config.yaml
num_hidden_layers: 13
num_attention_heads: 2
head_dim: 32
norm: "rmsnorm"
positions: "rope"
rope_theta: 10000.0
attn_scale: 0.177
init: "normal"
init_std_o: 0.0123
init_std_up: 0.0625
init_std_down: 0.00708
learning_rate: 0.0012
beta1: 0.9
weight_decay: 0.2
doc_mask: false
Each number is 128 + 24 x the weight over its row's rms, rounded and kept within 0 to 255. Layers, rows and columns count from 0. The size above them is the row's rms in percent of the matrix's.

# layer 5 MLP down, 64x192, rms 0.0935, rows 43-63, columns 128-191
size [104 102  98  94 116  97  98 102  99  95  98  95  98 110  98  95  95 101 102 101 101]
[[207 136 105 100 130 114 126 128 166 123 140 134 176 102 138  94 132 126 114 142 130 136 140 161 133 133 140 125 161  84 125  88 132 101 135 124 120 106 131 140 141 148 143 123 115 118 114 136 170 131 182 159 110 115 123 116 113 147 162 104 140 117 116 140]
 [ 91 139 120 132 154 145 116 129 147 142 139  61 116 118 108 152 105 109 121 173  61 101 116 132 143 133  92  83 114 128 114 140 125 125 145 190 101 130 145 165 138 104 116 153 106 157 119 120 140 104 161 143  98 101 165 113 143 142  73 116 116 135 124 142]
 [115 136 116 120 137  89 146 146 107  87 122 109 155  90 104 139 165 134 143 125 136 139 128 115 123 106 164 136 136 138 116 132 134 146 104 118 130  97 143 122  93 122 121 118 128 150 192  84 109 111 149 108 167 115 159 107  73 122 131 138 114 143 149 137]
 [159 132 106 135 129 116 136 117 150 162 140 133 155 129 134 110 162 106  79  91  95 118 114 121 118  82 114 126 109 126  99 154 106 135 120 146 155 149 132  96  73 167 158 145 122 106 135 117 152 138 126  93  89  93 101 115 140 128 110 137  98 129 121 153]
 [ 81 100 132 154 126 134 115 118 144 172 107 125 119  89 118 190 136  99  71 121  98 192 126 112 133  91 109 137 135 132 153 137 136 123  74 149 153 131 131 129 125  90 128 177  87 145 120 116 115 105 134 149 134 127 174 118 136 158  95  95 146 168 112 128]
 [128 156 114 136 132 128 120 143 125 112  75 105 146 157 139 129 142 119 172 123 143 172 148 139 130  83 136 101  77 114 161 156 100 123  92 153 117 116 140 156 130 120 123  85 133 144 151 102 124 126 142  94 137 158 140 120 117 117  90 125 164 141 138 115]
 [ 72 118 107 116 148 148 150 124 155 144 152 134 121 132 156 145 122 131 135 119 170 106 151 122 145 122 114 146 173 105 155 141 117 125 141 103 108 110 140 111 110 150  95 122 121 100 120  99 172 155 125 181 138 134 139 129 133 103 116 144 122  99 151 114]
 [100 140 126 169 163  80 127 122 123 142 134 148 124 109 104  63 150 104  99 149 137 129 129 153 118  78 123 123 114 182  74 121 111 131 152 138 147 113  98 100 158 157 153 143 102 134 131 104 112 129 116 146 131 152 126 161 111 112 120 126 147 133 133 134]
 [111 126 103  93 119 130 117 132 135  62 153 176  93 154  68 123 132 146 166 139 149 149 153 100  98  99  98 149 131  98 182 107 132 155 126 116 147 129 143 163  93  97 119 140 169 120 115 120 136 125 136 137 129 121 120 166 143 153 159 147  84 152 137 105]
 [133 124 131 121  92 174 136 132 105 108 112 147 137 104 149 136 151 132 126 143 125 124 174 149 131 128  76 104  99 129  91  98 140 148 125 147 130 123 127 119 117  97  44  95 120 149 134 101 104 109 139 132 137  91 101 131 117 138 142 100 153 121  94 165]
 [116 143 121 151  92 117 136  91 104 135 115  98 124 141 122 103  89 130  77 103 117 118  99 140 117 128 117 141 134 147 145 124 137 140 127 165 123 156 126 115 120 125 115 117  95 111 188 104 130 130 134 134 122 137 130 126 198 157  82  85 137 129 115 140]
 [129 144 106  84  95 132 154 130 119  92 173 154 139 125 133 103 118 143 139 110  97 115  75 145 128 124 132 117 139 108 145 136 163 133 139 119 116 135 113 131 134 160 139 135 116 121 141 117 132  85 114 134 168 120 120 132 137 132 123 154  96 126 103 126]
 [107 140 140 142 103 100 149  85 119 137  96 141 124 133 125 183 132 130 157 107 153 136 155 152 105 127 111 143  72 126  98 111 154 119 124 146 121 179 128 160 135 136 126 151 137 122 148  78  84 135  90 103  97 146 128 109 146 118 100 180 125 129 124 125]
 [129 143 130 137 136 140 176 153 140 138 111 114 121 118 101 138 148 113 142 119  88 129 182 118 137 142 133  94 102  79 128  73  93 110 106 103 100 166 155 117 123 122 134 130 105 114 119 135 133 144 118 126 149 146  93 115 140 117 126 138  81 110 104 129]
 [122 131 130 169 115 131 142 149 152 130 111  74 124 102 160 134 117 119 160 101 143 128 105 149 106 109  94 128 165 103 125 129 116 123 123 112 106 142  91 126 107 112 117 122 105  98 110 106 161 112 134 113 157 143 119  96 147 123 177 147  81  97 148  96]
 [143 106 103 154 119 115 127 150 127 136  82 150 100 109 124 131 152 120 101 138  83 136 124  86 114 140 112 128 107 139  87 102 110 158 152 124 126 145 100 165 151 123 117 122 156 112 116 116  87 114 171 134 145 127 145 117  60 106 115 143 114 145 136 161]
 [ 98 133 172  77 149 158 116 110 114  89 135 124 124 127 172 147 125 138  93 119 147 123 131 174 136 108 149  97 151 152 151 160 114 142 107 106 136 143 128 129 159 148  75 156 114 118 139 135 118 118 154 136 120 120  90 138 123 109 118 180 113 103 118 134]
 [124 150 139 122  90 135 124 132  96 158 136 121 116 147 109 126 169 102 114 120 148  67 101  97 107 132 121 121 111 132 146 117 130 120 165  74 122 134  82  99 194 172 110 122 143 129 104  99 107 135 154 151  98 132 118 123 123 118 170 114 135 142 106 122]
 [148 108 143 115 150  82 153 122 125  98 127 134  83 159 116 116 122 109 149 141 133 129 133 153 123 130 122 113 139 124  92 125  94 119 145  99  86 140 155 144 110 101 104 153 138 108  78  94 152 121 151 159 162 144 188 115 102 138 141 106 131 121 121 157]
 [187 119 115 156 144 106 137 117 149 146 123 110 124 139  92 121 114 118  75 169 125  89 134 134 116 117  92 130 148 132 105 117 101 132 139 153  94 154 105 143 133 137 124 138 101 107 183 141 147  99 136 140 157 101 149 128 157 114 127 110 143 153  99 150]
 [190 140 152 182 134 111 125  88  94 155  88 135 152 122  83 101 124 137 110 123 105 158 135 154  92 111 119 129  97 155 124 142 123 121 154 120 150  98  84 158 124 179  78  95 127 109 160 131 130 108 114 144 108 172 117 116 124 125  90 145 121 120 142 117]]